{
  "activation": "swiglu",
  "positions": "rope",
  "attn_scale": 0.177,
  "tie_embeddings": false,
  "parallel_block": false,
  "init": "normal",
  "optimizer": "adam_atan2",
  "lr_mult_qkv": 0.4,
  "lr_head": 0.00771,
  "doc_mask": true,
  "dataset": "wikipedia_en"
}
Each number is 128 + 32 x the weight over the matrix's rms, rounded and kept within 0 to 255. Layers, rows and columns count from 0. Numbers have three digits each.

# layer 4 MLP down, 192x512, rms 0.0838, rows 0-108, columns 256-383
057130096181085141170170171171198131153059088086132107118119115090098139126101116132124241061123133136148177138183181152082125175137147166130161144180176094131103140136161136143144099170143176067147116204128097164147133143140123123138095108056105116119140071133188124132143131139162142201086122130097128131094134128098107129165160161051103103152146071039168170120116133096173085149086
157119148157079135099169157140134108159112154191141134097122143123146132147063145099135102121148125138125072093109130111137088083153089132117096117103152160126125088106147180190101118093110140169130125153161125116102151177106180152128140117137144113170119142097149186124200085115097152153147125159162111139172132141107103136145129137155100153160102109160140118092129101085044137119158
137148138175086112116138129170136167177138126097108061161102139156137158118168123096102140145109141136133152151158154107112110149122092058155163074152074173170098202174176187126131141111160137135164137109080139174135074134129152118125120161129190134102089118132163153233161163198162106076103181110184139165117146081119146119123088126176114167079130136168108199116140111103137101129103
123148058117135126109132179133107095153165085102086138140191073157149140138083134044106143098105108169159115153080146097199149130117143101106096162151162150056133077092165161114135132140096129148091077144096117095143116172128142086124121148109125121169104110100174109066094162136173137142193179174091148106132117112103149140149178154189087199104116156166160119137145119098144138096121
087130092081102153157152080160136146111121154113065115129153085103158112138117173088219104060133107163119138123144115119141090127144181155119083071155175164150114150107084091130069140140192072068153129104121098126097167146040160087142134162152145126176191108134151116135154080197115180162071133141106133168154065083073082124130114107136175080146116114146133183118187095151119152091098
097183154131110209136110053137142138069131165145141070135101101125131123189132082161110165177162093179150118128165173130159129120124058169137149130121185075147125146107137081108185122107109123173179164135134127129106122084083133157140093161150174131147135151184156119120111090154169157094147147143081098161183120113098183115090095105128193135198123173173141133110053157153122118124164
128127181134143115150122120126069099163151135115101155168131155107154142215115110145162128075146158156138135115103096132131083106167122113148151117129101133089171098163125135126138136118082120115150110101104163117099161110097109211110160175137138137106045158180152134087059115113109112101110106069109197115130133140170132150144098140145131118118169126180099131132090088139113109127142
173087149209116173064105124163078081169164119181137155150183099136096170143114046119168143106122156211174138159152103118140097135137120121185125085151183123186131174140124156164139160129122079181108096151156149199049033043139144101169141195130194103156112118151146094082074117149138148071153077111123139113128130099145155074105101163140101145123106132167084173131107159153080116171194
135090171116167164160117134130133136045168131145157155180072169123187151086117150168157124066127170142108138147142145053086091149193163113115163103108176175134147095109134061110154135177167124154100131185160116107168119185089029072127113129120143137072167133166088155117167113163199123175161137163187142125130161127162121116166177136143068104149140100092148083168141096106116173096149
131174121191153111107122134105167157149107139130073184139129159125080156139176177130113142140159159157120148097157131157049159167144207123142118149124092103111200101094128138089189157130189111143122168108091124114115129122073120098159140115128160153161129151101131136206132104149128045155112120142115157125168149114085123126102156136107145145074105125152120168151136112129123113074144
149119126120104117138161139109136142120132084133093113175180129126122145117073132172107156109081136148134173081124109134133136118109154130116110159114097150128123088155097131133128121137175148075161116145071101099148112160130082090130163152188130114087151091121188112142085123133136122187108124078140160117163047084113159123163135114111141211137119096113150155175120111094143113082143
128146066129096099176114121099073150150096138085088073047133114158107090107155177105119107182162178168130141124164164135116136116145084155221097094124146117154135146186140119091160123079150091129102206106177040081101138069125238150112100160188183057145142082119153120121085190138152118147087055128081079171204134156125167099076152157139056107182125127058116175070062198109129105160132
134130139143083058101176134112096109139120118054189155135189241124112129157105106155110164089180126129095099106177142147121141122117141126109168155154059115161180166135152103120159044119165106200124151104087183164142105189154124077113200112162118139124109058120027186104122163059101055134101210156231136083153080109156110183065075154100096144100099144104118149128099160169121083111151
125134126116182133208118150173045108094111144134168145040119155238120099132073111147155140103077156172075103146153084152136115159152138116132151133150138165147086139129074212125133183148150117148090156085139134144138067174101157120071158127132159107138156132195142167105129142165091112123165118154098132145167132103178105070081172112134124196170141097131117087114141104160166093110146
130151169134068098149109087095142124105151134123086140104125084164127098089092176112120123117105171066127121078099167087158128109099206159105135133119104132085160137095150132137128125094174164077097172185091066056080135095090111140148104143109075152103115153129131153139151100065128168121112126149101137169131119158104118131140137150158135101140161141113102097115124160135158133165126
103128121087117153137185077168143122153115143035181118140097145124118119144136246122120172133091068140148117031138157108121136153170171148162085154148126091097142127142150084166196137103127112170159159106141135135088133163111136126095092107133125145148117140174131124114087107177146127146124127167132083133123139126100099145136118118120131099135149054182103124105148141090120132103165
064093143183155107144204127126086100135165111135155126136112126126146153134118172154096101183151174179100144119141143177201191140120145097119186103111117167070133157153118113140156109153100114173093072137140126077136137123153148101175138130069111119113116139090130145146120113169132095141083180131146158146134117141126134160116100139112136129130122073128090108172148167127128150134152
176140057089109117122155105168134198119127124177164115132110092141096160070149138105116113132145072106101137122170135158121111113159110147104124091180112122184113111128108087111114161126141153126117123126130091143118098109156089080109120124195147156160137110164162136178126106120134123133168120127111129150139119116152137142113190157164127119146119084109186134099150066103158177120118
142138146096134116098133150143097098134130055074152084100200107075135189158102090130075147148151100181149151088138167148090139051138156083157111145132115138085087169128091166143159134122123151106101126132170130139116159116171116113135097157090106106094161102170131088110135082132188111174193181153152172168192117172130150099142154092107100142132225116146070099115129179096100162109151
187157143173110118148123130046159143139139073150067094146108104185148139183118139106118180125112140176186087148137168123171125120079085218110146108102076061081182133123116137141086129138089160150089192141147171112151168129133152149075178126136106146106141147124172134060157208128192130134152128172100144120081082086167132106100147107190114155085176127154136115113134122215114128127112
140138100149014103108100118176090124139133113054154143129150152110151131099105123125110146119116137160131181089214165163155107075134111105179154102151113117151125147141094136157105118125163186106113146172138155178138159157098120063124160152161132181144106180153160102089186159108137104059099135122106147075130064070160122145132136088105061091127081139138102165187133155184185148058076
169085130151119139149155160151104165136132122155149139113127169112169124062132051117132151089161103087132080077121135172111153105148083133139119143079093119096083113119129118087127197134151098120143173130101094137117175078107087138168140110188154128090097171101123146146090133077122105149169129176085177104093132094140066140203113095053167157136084083106145164153168150108142127115100
112150123127083160074150141171109147095159183073132156162132135130153155117079136117104131084154160115107129179116093166131103130185123139114151107118123103111167105086177170078091157121100133129170112176119153132134092086172123124153169107149050181078148109112166193146188139131107155169104136139139094123153154139141180139127188167117138103128101160120110158115118129131104137144104
092117103147136159097133146086142128128169152159068151139190173075123119147081110108196137139132136130059148087084141157110219116178115181117117154091128134151133198151123093148134086140164091088129100146149125113144143135119099201100117091100169129140112094107166168133129164096070153078121189086150147121160124139160179111142163114085121174054125117129118100131148133188121154159089
144111150115071120141163110145096142176142114126150136135143075128104138161089163134109116075140108136090138104131109087153154070158077153120155075069106154139087157136143137111055121137113169143167179115074102134116153107137105093072176127090114124106163132135158202131190167181119142150157072149087157141095107107119155149086084108082130114116097138133150140179079124162122149095162
082180119152173158156104159153144095102132089143116181125156156147058134140064116132147112104067139087079116140135183105132149149053084143113101102068095132098096097163184138083165159147161136141134196104137141079148123099181134136072128100108113114064128094094155112073133147156125092107132128093076141125143206109145161204141091130120099179082148181128154095149159085134106122098086
121113153079119130090138122055063095094167112115167146194166171111153100173121202123113118124170151163148050173206133104096106131123178129080103140067107142103149129173151182095060101185132091145087149177162153120143112109107070177113155129124110141183114111107121116159116184105103119117111098134154111163094128184116139094174095126184103123155140068158127103101147117130088191065161
129101103114096195138155102194191104119183117151156099173118142073140148192140104145073107167134144174119130186129193113062127139132127171132175193117164122149064112143145137103096135043146106135187190153048144171152194123129095214119098090080124139120080128132145123210150079150148126107129128086151160077116089143139102180103052097113131111122150141093103144106125208125180121146136
095111145128099139074143113164121155164136118154189112121092103157098138117140155119106093160152142138140081072171177227179120176106151160105160097150120144154124105179134095085013149103157135141138117107101090106140136127091120151133165118156121099093210147118105110124112086133102127130087170120135149158141122096136138165134095135158173139124122142115146088101071138154120140122144
129166076107126166135121134159167117146129133106148097102180150047122131139070143158154122125134084147090120076141107139147111174136163168126137162150146083142162122136110146143129135196161118124112229139046113069135172160091065127135142089084159084100092131123136146132093058165165124124077100073126226067118073101098168190123140147132050084149166135136151117150126173116173143147155
080133084180124116166170139155178090087114112111131102166100189080089144124202144156103122121093155111120122143086125119110050150099104130080101193150118106108151082147131175172158133131103119127116138068116151166129095126142124127167126123144084156134147128118108159104117115127112128113084173105102154135129096134148110082104151126097156116122101108126088145102088184099119072140145
188061096104176145161095107130130102124095152120171166081153140101164131133128149115182255138117111144084128081092152185126066110146114121118134131042186129157109072091147058044114096083138090162106199113088145102099166115099229118159199072146164089201169147124109135086079150181173076185093160214164121124122077113188158105106193076109151082138151091100160124133124223090122087094175
076178099092091171096173154099102170160114141180101059147100105135107121135155187209117159144130138069191130120153138123120163059136187151142161089123152133131155139127237088136171126129165129080105155129114118079139165161100178158108154136177101134121099148157118189154126128143106106119126113144122164136091146147155148152138152120147142133133127117126101125113148127145114135149101
177205182177118185103126111138078099126193107127071110122139109094140161101149146138157131084124162118099078100131122184148121116154139164127094146145085148171058105120155039074081119137146145165115110089127144093118104139117166071121084141092128127135141154148108131096080085069157058177087094217108123083156098154167127154166141101152188171076088178054116148110160120104089159152182
150084151117171081158128105160093111109121136115148102126170065137117122162150135129122121145078145186092113081150103076152083090161123170094119125097117103075117125128065132141120163085149137120123098064133112161116123146181134188107167129101148199119116138140115096134113097165128196149143119111071068099157115134121139120133150135152170156094135160133155109090120109141120158149137
130110085165066120168112134147134152139076183136164177069144106114159105124099134093113062118141152163046106076123125107140151191130198096121156080098161045108137141096142114097148188099163111142139127134092120164097104125083092101098177097117150079105152193134186102136175111162085144160108079061094152135197120109077159089098133125120108127172136107113185117149076084168140059151165
144156108120134087158128096166167119147086095158115102155146112103103092088124162129142116121121164095141085159105149190110133073079079152166136082161184176072103115146180129148128214122169128168089169149130120120099144162148144132170110149106167094122165134142141131112089135117101132156132131143114108144104107122144109123133093185126200103132164146128193117078167127153135092131128
147163099188095156066137134110100140155120140125146124161127132106110106166168206076128113141112124116139090123131154071095152148150150089136065144128092115108168127118081127065114098127138105067148089073155150150162133123136138097082113148101129179099137110167106107108122104088141172114109130109080085068160034128129115106114144094132146121147078159135080143101150116176142100148076
199171167004080103129080147137084104155150121123088080119122119091150145139131103106145195063142161175118123100096182117068127123134157096118142096086176111107083118151092157127123115124142100095108119119096137132128146099116136074108070094165138124103099191129087083147095112089138104131131097185128108108116172143103130128143099102094209107129167126146096123142142135145136181115158
030147035169094088158119074097120105128121127176148157154136188080164117092160134131147050123202149110080143101064113091079135141033109100141143145100168114124098131119125131112156118132115129173098092078152133082124138126092115107138091130131099096152050093095142148173137158121105112171119130110088104159101118136149105173092105092123091121113120133105105175101143179071128097189074
162109131120129158135142078110078142122098102142154145169141086109126116087096069081120110117112089082137112174124189141123183109147160154187133103143165110137079118111130089085114166091132091131138167088155081136055110122148113120167177157117147160108136143105127163126152097137090157099136120105105166131139081137113113155142100180145143098134174122144135098086095139119096129140119
088201092255141109140164031122063121236050255088093082097110204227059255155168197213060044175109061119092183045140103045150043138085204066133083209163118224054049224217095124113164148049249092183255103082000191196188000210000147052134177186169194097151110255071029216174115184031096083121175116111189169090210231158197099177000069077138079122021208072154018237000134117013247186203227
091153114180126144168151147090090139081122104171107114174137135191143105183166167163145146126171097107156149103117083100155158155136126150071126139102122097179122139112098148095126138180111126112079138127110092085137150095139071124153154142101113152172150123199150145154126123109087176159170115138129116179148135093107164106167160162148129141149142131111150123114144213152145133105147
086118086133084063152154095091125087137147083096080155188192143145105145113104095144151162180132131128160102210200098135104103104129116000095153134170092136102090090161123098183124166104167145085159110183158121047110092148184093138099070148102120174116154149164160139138112195073136136169141198123146125176121125106098119191163113161102161135131111138169157109114121182085161155041127
142088192119189185183112111159118123102221148166117162120171119126143139089156129143144148105056116161108122137086071122096113118172192181126105105106161051144083109138077132107135064169190098128114132102115216049100151142088127161160163114132127094106111144159147115121134182162109147119156107113114191069122141117139114154144116125144106076143113119097126127169073137038075160093112
083139154143085097156094103118121127148128155130137114181128116092100115134165125114147133130115142125127143082153184129183107131129134159082125135113115133139084186141184078110128179119094152133066111136130091202107148127134103153099078079168147151147143087117187138103120129048075092150169135089061157112161168093140109149089169171141093156171101077130147127123140086137140147103132
128159098154127188055148126109133094146141098116142107116160134139119165165135165091147107154085093118132138097095172116082108125165132068134094054152125148120162125119125170152141153144123095119174166158091078112133133171118097153143087148131165143148133175117136146101114152117094115183137182104123152149157136150132108142140086081150140172152129074152069077078090168115112095135150
104123127162135132061134113102147093144163115103121119094049137123134113208092120143107097126098140098115088159075113196141095164169119111189135132100190087148135132141127125125132087113140105161132142111146102151162132126072159162122102126066074156053160152115109132115156136141154171164165118155166150087117146177156205078176119123064166092143165165163118178104088113172108113089107
134125160093164131152182126184115144148123200088142154098153137151090124180146078117136073124106111115169141149132106098149147117124169085047068151077140127124113131134125061187144212135154116141125106142164160119085099154070092134191081140129088042149080059140122107120104132121169152127099148142117100174129142118130129094145152133084150111140099072151163117162079110131112143147142
106093152146112163135117132135126179161128094086135128163133149137139126103124167192116122134125132143168105151124186141082142030123079124111143093116141116122134128124135116143170096106116083132129070166209202125099106114150132108180172122129111139049167109042084075106100133137193125138169174193125128064133146150185102082183161112144153153165128138113125151115134061168109139102133
107120103129102113157120106109120167177089133150095094144109115100135133080108132134138140165134109116134132131088089133118160114167136132162145141111193193089106142151118122143147075083132110116116065061151161163139134103104107140154113123119106112150123144109144176143125120165105164144088145144104111144133151038174085113087110160112146135119139105150181141142115113154097091203129
125162109147076125147137111133190154132128136107129153121086094089111112122133139080102186082161110172108201086151119159174114123155166161130130102176164131125086104127142155167163116085187113117134102080150141147062162117157157078090149129139143137167128113059144059167184144154111117134130059148053144143087151119054075153120119106083123121147115110181128154187130063101114105111160
141181144107138116085112124127148073103147155060112155109141080100125090126122090151128157115150107160113143134162106107174144129147177178131110126131126162146103121113105140173128151134139120151197166114099094116160171123112156095133131145066125124140166138173063123100126169166112129148147114145144148119193123124163122093167083139107083123121106112142096147101138141098115117131129
120109109119105129171156206134145144086091106114141134129102102147142124119131114124128210116101141173116105131159108111120183127151132110094158109135185093192120105158102080138136162147131135205065129166149118184119124080182115213201138143154115137148086119139135083144136099204158136156105142117064092141112150162090114092170174146147106188152108137121109114137143133102132124122130
143183107100109242113054131092121117079168121137087129105061107194095071180172104134145110131111097161158128145139102159163203133199085127132096150132095073135088113139113174091138125118168108080121158150191120141097134155113200151123160134116148136066150143111151084158082139142102083113113115130113093145126154134127088091127190126110186125084114144144101115120027102124151128177112
090131157160103102101142129140072142129104154131144154104088178119056101116082111092079105138172091121153087177104063103038109079079184121154116146108151098164200195122167105157156179086151188142150093130140087086172142112125088174142139151120083165073122108138169167140140088104124194134150140145117126109167141106164136142117142110130120166159174129159077166123147121100113072106115
144100121137131158091147110137123091145181109124103168110152126102092119092135170138169167131196106165062155117150112134154095153159113103092140129163096159175142137066117126084102109127096164100136132102133090085154135139099106073097191158156111085131140101086138176133102119106118120128058140121147107106182149117176135125153136175137118119141130125132092141130115095103142116145141
154102128155109097138174193103105066161155116172149183123118129173142076123193120156133130138109147138140047120131156129111139107095148084135115169149106078091099103131107159032203125122108113188100072135081152153149169140122069116175101130200134118114127133159137146158090124083090107102092140113153168104108137144147088143088129221138093129122180171072138102130070134103130117107147
108070106132162166147143149131104151160122172136105139135103171166201105122178093103155098148174184093131160173089161207098114151172076114161094054096156102105119152098111134162165061101142081099155081129110108097147152102083102171108179065141144160136146131098139160132136180150103117170122080180160191149118130156161154135087136158147148162115115120095126139096119142103114112126098
118098157154121121170115154120138180115109149155093129140102086126124094126127139126160140137151134124184098096129148141165138173159145088088135117139132128175136144103044107133124104152134159146103088057140117122115103076103155157140138143148139118197089081138157142121127098191178133137132092139137134052131120094148166102186128118181143171162126147129073146166147116124115100142103
126105161127186157177084137095166121140088098170142116116149119159159115104177207133131130169158106173079102070144177158220149118133080160089163133154086195119114087159159110111122174091119109186139167129174085171080122163144156145146109110160177090118126117165099127108106112111134137144166133153112202096138128134118116044144164124084123176171123155159162081215087082153161076116131
127149156131089101146094125169126083144144159142054122110108122113167148131085098167089150066082198147106139101207148112067199156105089083114067096148116102111120179110118157179061144159137177149129085117146134146079199116100168168139183116147096144139136141108186045160171174174164104131132167057190167105157091117143136129125144118174127107100182148163159179061132106147155119150126
048152188112175107119168150152093078108079127136092121116128146114128140145109064082132105116105188103141133102140141145121137181087097099170096165159181117179156132116150140167046171075106116185161127165129153150165115180125109119160104130089037076134102108078139154175077178144140139169062109137088098131094163116129107118108101176131130100160111087092148165143143113083100112109167
149133110131100104113108113145104073137107128119130097092097100114183121156148170150199088110162099134106149122094121067132104155148130107124104179164077138111096092147080102168135119123107063100186119178129124085185111096111142122120131165106080145126119126115131169151146073139126117144148145090105116129145160080109106095156161126092111107149130199144150160107151143163151105102170
134133114124202069085148174103147108102162204111092111137131077142105173122121145116107111124126113130142110125084143161149099110118201182165174102152151116144118149118121164157086133090162125108113118092163156163135156118152172103124084137095137127151133112109089066132172145081082148050141144109128091138113147098103128140103112077070114127125099132080058140170137141105144124166088
163089109119097157147137123111112151153098128137129117101116120079093135161122164160053142133111116143128112140150087142124079104123114081122141094114130088118124114177111108106109145140141156117160105166086149082150141082096107163136100121081093185115150105155123202092088127150102109092173088147135143178112134118107133178138075145115103173133115098076129178102177203164096132131146
165146098140118132096177131116121087114134104115043139100145164117165142123156136133094141139123154126157127154120162109123161155098190157106107151099120127141115061178178156135065121191162061108147104044115127105182125154095086116130035088091085165042104114111116139105068120125113088102159076086054184112117121136161091186130149132188134068119104178113118085157155149107102174135102
151112093074150099170061153156116114079188098122106108094147144117136038149133084097149109048153132142129075105097107142117135130098159086102162189118176102126145160153111120163127129162088090144090117076150179114146122100165153085074090067118117092158180140131127119103067134118104108159115139103170133162165165213155136110168152176125116101088195071099109147190091099141100149143071
083123069155214105175129180124134084105187137154121129149123136139146124153193121143124131155095140113074141145144071134097174154091182115119165131125117057100139083142130154134147090100118159221076076145152163089140183157126111093146124100135087143083122100148089106082132165118153112104136140113105102088120128119089180112139136123131105138157119105098085158116110086135160152074141
106097119114123170125048179139118093108121125118131159091147121144095128123165162116153126166120136128085059170105160167157125119118134074105174100130124132131081159105119135171103109147102143080100119179142138113148131127157087181050127169118131153086106104133107084132185128114143182193132147132124150142188158148130120136141091071141152084134130133183136077103148090154117096157103
070069120109118169122112144081074106153098131084109118157169183136097122077142125158119063146147044110107101102166177098151126111071062104141118114099126154065134147168090179131170071179127127111161105124107147148114129154121108107100173143148130078125139144126123144119111140162125154164142137056126138116129145136138155160128111124118165128182124144201172158126067145173110142154209
139113182092121161115106182154174061150174108122141119196147088112136081120106142106132125161072164162193170088160091154093142074117180130144125097195177087139088198142214097130121127078056111081116087156110151115055085130128095152121162104149191151119120107086123125163089133139131138084163149118123148122165149150077140144139095161071115104157125137090112110161093142154102115179197
134128115112135193144125125095052085190099179145131191130118086101101162193131139169116106137144091136081096152133189154104088166178232184122155108159103123142115113124164138155157080094200099123145155116097108094096153149114109135167100085202126086096112149174091120163128124103115104124116136086107176148180177178097176131131148135132138131135106074160092190119092049124083133139105
093143111124098101087153157136092127090121106146139167131097086159092130157127164080154126157194115119123126158103148145132154138110150128168165074115168066151105153109109093109103125092140179097134146155123149081110158146152152116101134100093147154099128127118156165173178121154115092142064085143133094102091120124122166183111101102135113070142097121072123106105176133135201144117138
150155059154177107095143082092098127153185158182139108138115162102151159115100186139106108080136097142105179137071095105065105099119152164073195169074109118115105149100205137105175123156060134137101069057150119128121122143155146173137161122115095108146114127171127154155081082068143128117087144080103104145093108191147126137158132073113190124162157110094120122118111142089125111159098
094118097153051127089085128144142100097134108146133107131125181175128137150193167140168109125147125207162215144175119148155143142189165094125132125193138113134084108202116102188190124133080133169104101231131143119146136155113142118082093098154133098129061129074128110139118128103131091135147182080160108095173126066127109090168097167104128155137115132090126138100110171127087188181164
106112128060130096117133143160152129107142148160119125145056141087125125190180116111122121164104100122132220100114119128170157108108087128063128121114144139104098169165114137145121154149129119120136117115116090113109125147096082190128158047159136104150147137083164064147069093122167190148127085127111120141120142096131142097133120123140133112088112123086168106136101142102088161152156
118146112143093112162113179171104120110193050115102138171169152142121127161177122120144098056145148109097175090164088168066113110170138131112118107167112133166082136150105101134169146105105121098147095119099072101171138145140094145143141165125171117141133126142156166147072163119132154080132120106101185123107136096096110112146112129116097120146161138125174094118082078132083109139164
135125120060150148150156146093061089087120094114128140178143156095091083030126131070137170120147134132143126102175152131165172088094125091107094142102096122111127124090112083134154127194089083158107141109136120094096151074105122157146154108110071136144121088103145109152149210125133146146167177124101143134151190117151104204120121111119162113115113142110178154075115141129149088153112
141168157162086093112125147178142157141170127127189139105064164186174148176150124125108038107111080144158093160122137068105111177148136083116130096090064109140095129163148170049118156147113105118142112140169144107162121134098115172197080080164158151016117145177145157113124105172134196135117118071088155144087109187116195147160177159108134090116170124123143156067183106140139130208113
129152076126115069134193161178093096147163173051152140163113146105116172036117091108177107180133138119112158093108129143090093108133137124149108155132126122135117101139136140148155142151124162071120136131094173143076139141142145093103094121108122148083152120136083080142101093137144113110100132103100178106165153146121094145120089112147135105124136118104159122154124117143156177151125
065132122087110171078082081102101151168163159098098131158132098159143168119108072113102174125171143174175056092101121136122089152098118113089126156126110164071197172169137089198119122094126182109136080124114089055164106167167129140154111123090118119154140186083090152172181209107081097134064126148121070172119147111120062120116144097131124100138129130161145162142107093084119120083145
131141173132130120149099141057128121153163145148151090109087156152104127122090149124115192165097148134154143108083178146097091069143071107090156140150128133156124155168129143191113143115101164161147129158144093123135118127134166116044136107117124035135141132090156106176110128137147124125087186127143209115141124148156150136133098108140156141122129152097163155158073150098140182155162
105124081122115127062087128128083197156127130103061103137163090185120094097139148172148114183142064140144127081082132141130153098156124088170104083148098075140150143158139158113121115133184124089103123085150119129208063088114028133111088145077175096047087136085163087165071175137150178079162196148142131174147115122134133193120188110126174138126128150091083083175179112064167129110173
099066177129149113100144145125147144101109105167110135202196129120095112117196141116150170161170149109103135096155137139147116205183142152122098168115062133135095120148125165102082127117096125173179109119075149119135143137155086177137119084123183128107166113151091150091151168034106166097026154186131102126091120109156109143123111172104102088102121154078064073172181177104139175113153
188132123153110103047114129212151093109146142168182161141113179115161106124088182105168174090144157184101125123114081144152146177079115123146173101136110122147113121153146142108071176178143242141120109155169148126116108110144094095143092140117088125122199161134128174133128134152143164172108139138169100092083120141170169132118138143183177066112061112103136065192118145116143138117136
077145156142119176171111121123172084103133131107180139145154146144144175120087169138145081136129169114121161124149162161163088170104081101136151160116091121162132036138134111165116077145156143113088087101171142097128185141083120096122149155161141112074111114128081112099096139116193127139130140145124156115110141151142175106135191115097099079159175086102111217163055103133096070113104
118116095149154168153136188221166108125126106161146114061134154117139114086127102127144123076114139115062179063095163120105131154142099129127201131107133059158145137066102138124147122146100095100098120192099116129117151133148107135143089109132154149101159121150182068119191110127135117125091150069068158109105162138093151152142070135094107121174147169095169162127128086114159030161089
165172101171145129134092084142102125116148080118135123083147100110140129145098122091115070111117033113095135111136154091131130144100174110123135118142118088158123119070067138152162081175133089124148157100153144203084119104136117121118123118084110051142142165104155141147059093083124178152089106097158143185100138095137142106125069123132087090096125182126103100137065208183135099179088
092188109158112108116144085131109134085144112143101127127185111114120152114119156157112092097154174135140146117126135160128079134120115175209101135158175157129068141171119146146113103123060097066184105139126117147175097120078066105134146201093126190135143157146074132159199070148085142129145129103143125088063132147106134107145149083073053094123167147134136156138137097150119085088128
130114170079176106142145156135192177152163098120131100097112168107102144035118085122064155070110146117143182115149167126102109151148106092116155172060061159091110144155143156180109154135066140127138087140121144211151138132132151142157137166148128123141154098131100182130109131074118111162162113180093137105131013127125113105138138130076111143144084119161118087104142155138184136139165
119127130117145135096138117099100186106110134172080156098155183096094137186099211153114114140135185141151160126123147091099119173150118159111139108114139125115105111124131136119088184127113126119144045111149121159089110104150174130109098132098129172153097094142117128059151113154113124093136078180173119083112131141177147139097143107112101094152176104187134154116113118144131129125135
148116081073112087170128114137126091125110117131147141097167137076206102150138111105103126092119127117111123165136124125101095100161086055168136172170172063112062106128086115113163148137095098102183096095071197100093116135143118120190123163075187176125148084170150102105138178176146154124146198103134164138121142140128103118080126095089145151169151188086113118095110190139089114104143
107109142155106150155087137133104148133141112057138153084174137140050155141126073135077147167125152160114092123115130105144132100093116128157152133158168133146184127058166140189094160135159113148170147149080140094104160134153114138138113099128153147057155158135141113086091136124069144101158118143135117118072121121059096116112135105090129165129131185144175135081132120133151164138084
130150200098100144146104156120125123110158134097149139199073152084129161093123138123072148150139114109092127120112120124117086101186151167110094136118157149122149093167133123171147096129149092073129109100098178106129197160149137138120125145175119109127158151079139125119128111162129107130161103123139106067140137135085099139091093120165096105137205126153101126166072092117102121132112
103120161110149107133144137078098139171078127121151115109091130105062108127148103105127100117061173138129114114120122122126150115155138052180145119191104133104148125148103163110205096088163102099124168144138167150138181092134152126109132146144075130053159140112211095133186175112132153147103106134138156118240118108097110089080197144091180122094135059153194110069125139161154114152079
091168169126140123132124150163063083154097191124088077115176114134127080100099127100169136167138130112128100087122145157059093103069124124136133183143089147151094127150110069115125126089156103086110111136126150136123098129160174126093149159126131147152127158162161088110183178102070126175072131080110072100130170109145123152142121130118128142141127181126112185144169171121211108163158
030167089114114143171111156126105100105163168179130130167050090094125090151177114061144106077131116087148173140158087120092124162145125068148099153141080106086209115045125136096175185080160135139078105164145089126179139140095113164166146089142189103139142095146127099110103112201074189082075150140163097155164152163137172124107085110159134162113181096171127154106141149148146086113146
154094081132155179133170166115107074115175110155104191119054116166202145090149126112143126118189099133146135094093133127131143142138133110172069053129113123170192053133075110105136173154170086151168181118111058079100125146162180153082111131091115110141122142119082103084170105165108155153146172082122110105067148115151159190101168130148140167103098104119143153091119132132111155105093
117150117147143189148136113174190126093149122122124127132144084153117101088140167180116167171140110156107161130157161131132179148113138154113144104094197130161119149169120111105170076127122134108080148154135154159113113128137086160160203149084159111140113160118148158168139111195131127207138197111127102118115153125077080117083170162113124171194122093147103107142123094115122147127149
118106094119146076080180107154120055150126098087110107118192071137145091158162156091078201119195159177184139112140066145159131174112146134169088102050121113165144141073101078139132129132085074130114109131095131148112166111125121155103144107117112105150131134159091140087083139126134121160148147116108120128143080142135160093110093093138091119161146134128113117125120076190135144133107
140166133123150113117111113098109087080132144165179167108116090147178157178138167113151100138074162110134155124101143105130200164165136158090135147112128120125165131084133126175199145094107188150136142098154129117063166088148134133128154146096153124137115102120047123134122108176090172143095109142085109118091134104148094127170118086099102146178163137150131127094062137100088126133089
104092126103128115108141151121136126111103104145124130135091106125097104137122081091096110077199078126146166178134190106128101077184108141083178161140102086139205106200104077102112066125162106157119066173141139114126089110118106156122175092141108144088165114158091106116144155106195128122097136092152139136155121151114159114150141165090153118114119148127113134092092126165110146152090
093170104115107130084125152124157082066119146156131185145140140129171151125124088151152089108060089127063175152095152119107116105115111149114164145109141090091159145133158086137111105146139133158122123187153134155168110130159098111193124132087165138166086133150160133104179129159182094136121153085094143131115140090130144139077119207130121140167096079065140110108140077154109176102072
178157159118046149143143135108119151126131113086080091134187150147123133135147105154114123135152191067130119120152142133120102191188130112115133111113115149093142131162095141085134148124104154073171158119158087122152151113121160155129146176120094169170119116093137100130147150132140192170094120127083127099121088137121074151180147148121113135127163156096163179136044126122124091106116
072132122145105142155021114124107120086089070082127142138123132064110140095138116174071138151114087098087115161110119119137127169101072158117175094117155071148152152108106126191127103140137164170131103116173137098102154198125153166095155074185116093051154111102115098137108158114125180138121132098118134130143110134176088118108077152103062125153122108088136166067091133149152105190105
045064171124120101146141073127093133176115130112113131103163098172126120121183153104108109091107068085139127169198130140080104091063048185113086123151107219129057115141139137143132213141170178137150131116141132134123149136142137135148081139122129116207101153108082135104117164147080137167096102117122168153155114130113089135141067155072074125107127088191109135109085137111105061152119
110093136140176124140117119083147110143121110114109151142135085137122092127149067095123123143128064104120144079156103151108105167149138110110175120108135093139112112118077177088111120047166130104134099063114119098115088129145067109137117159078122120165106162116112149162143159130091161108187131085117128138157156052143092146085074128182168166114068072160167142067119100117116103115151
148126144199111163128109099213134143174130105152145108135069150111136119144090151135168124142118149052110091146106211139175095143121125123162113137155168153103146126145098065119134102138071100154179174126138131141081087113099113110192102155122074189095060091074150097147129097160135095102179111122084138102105128125102115087106115094135129085147106124081111138133116081176102106087110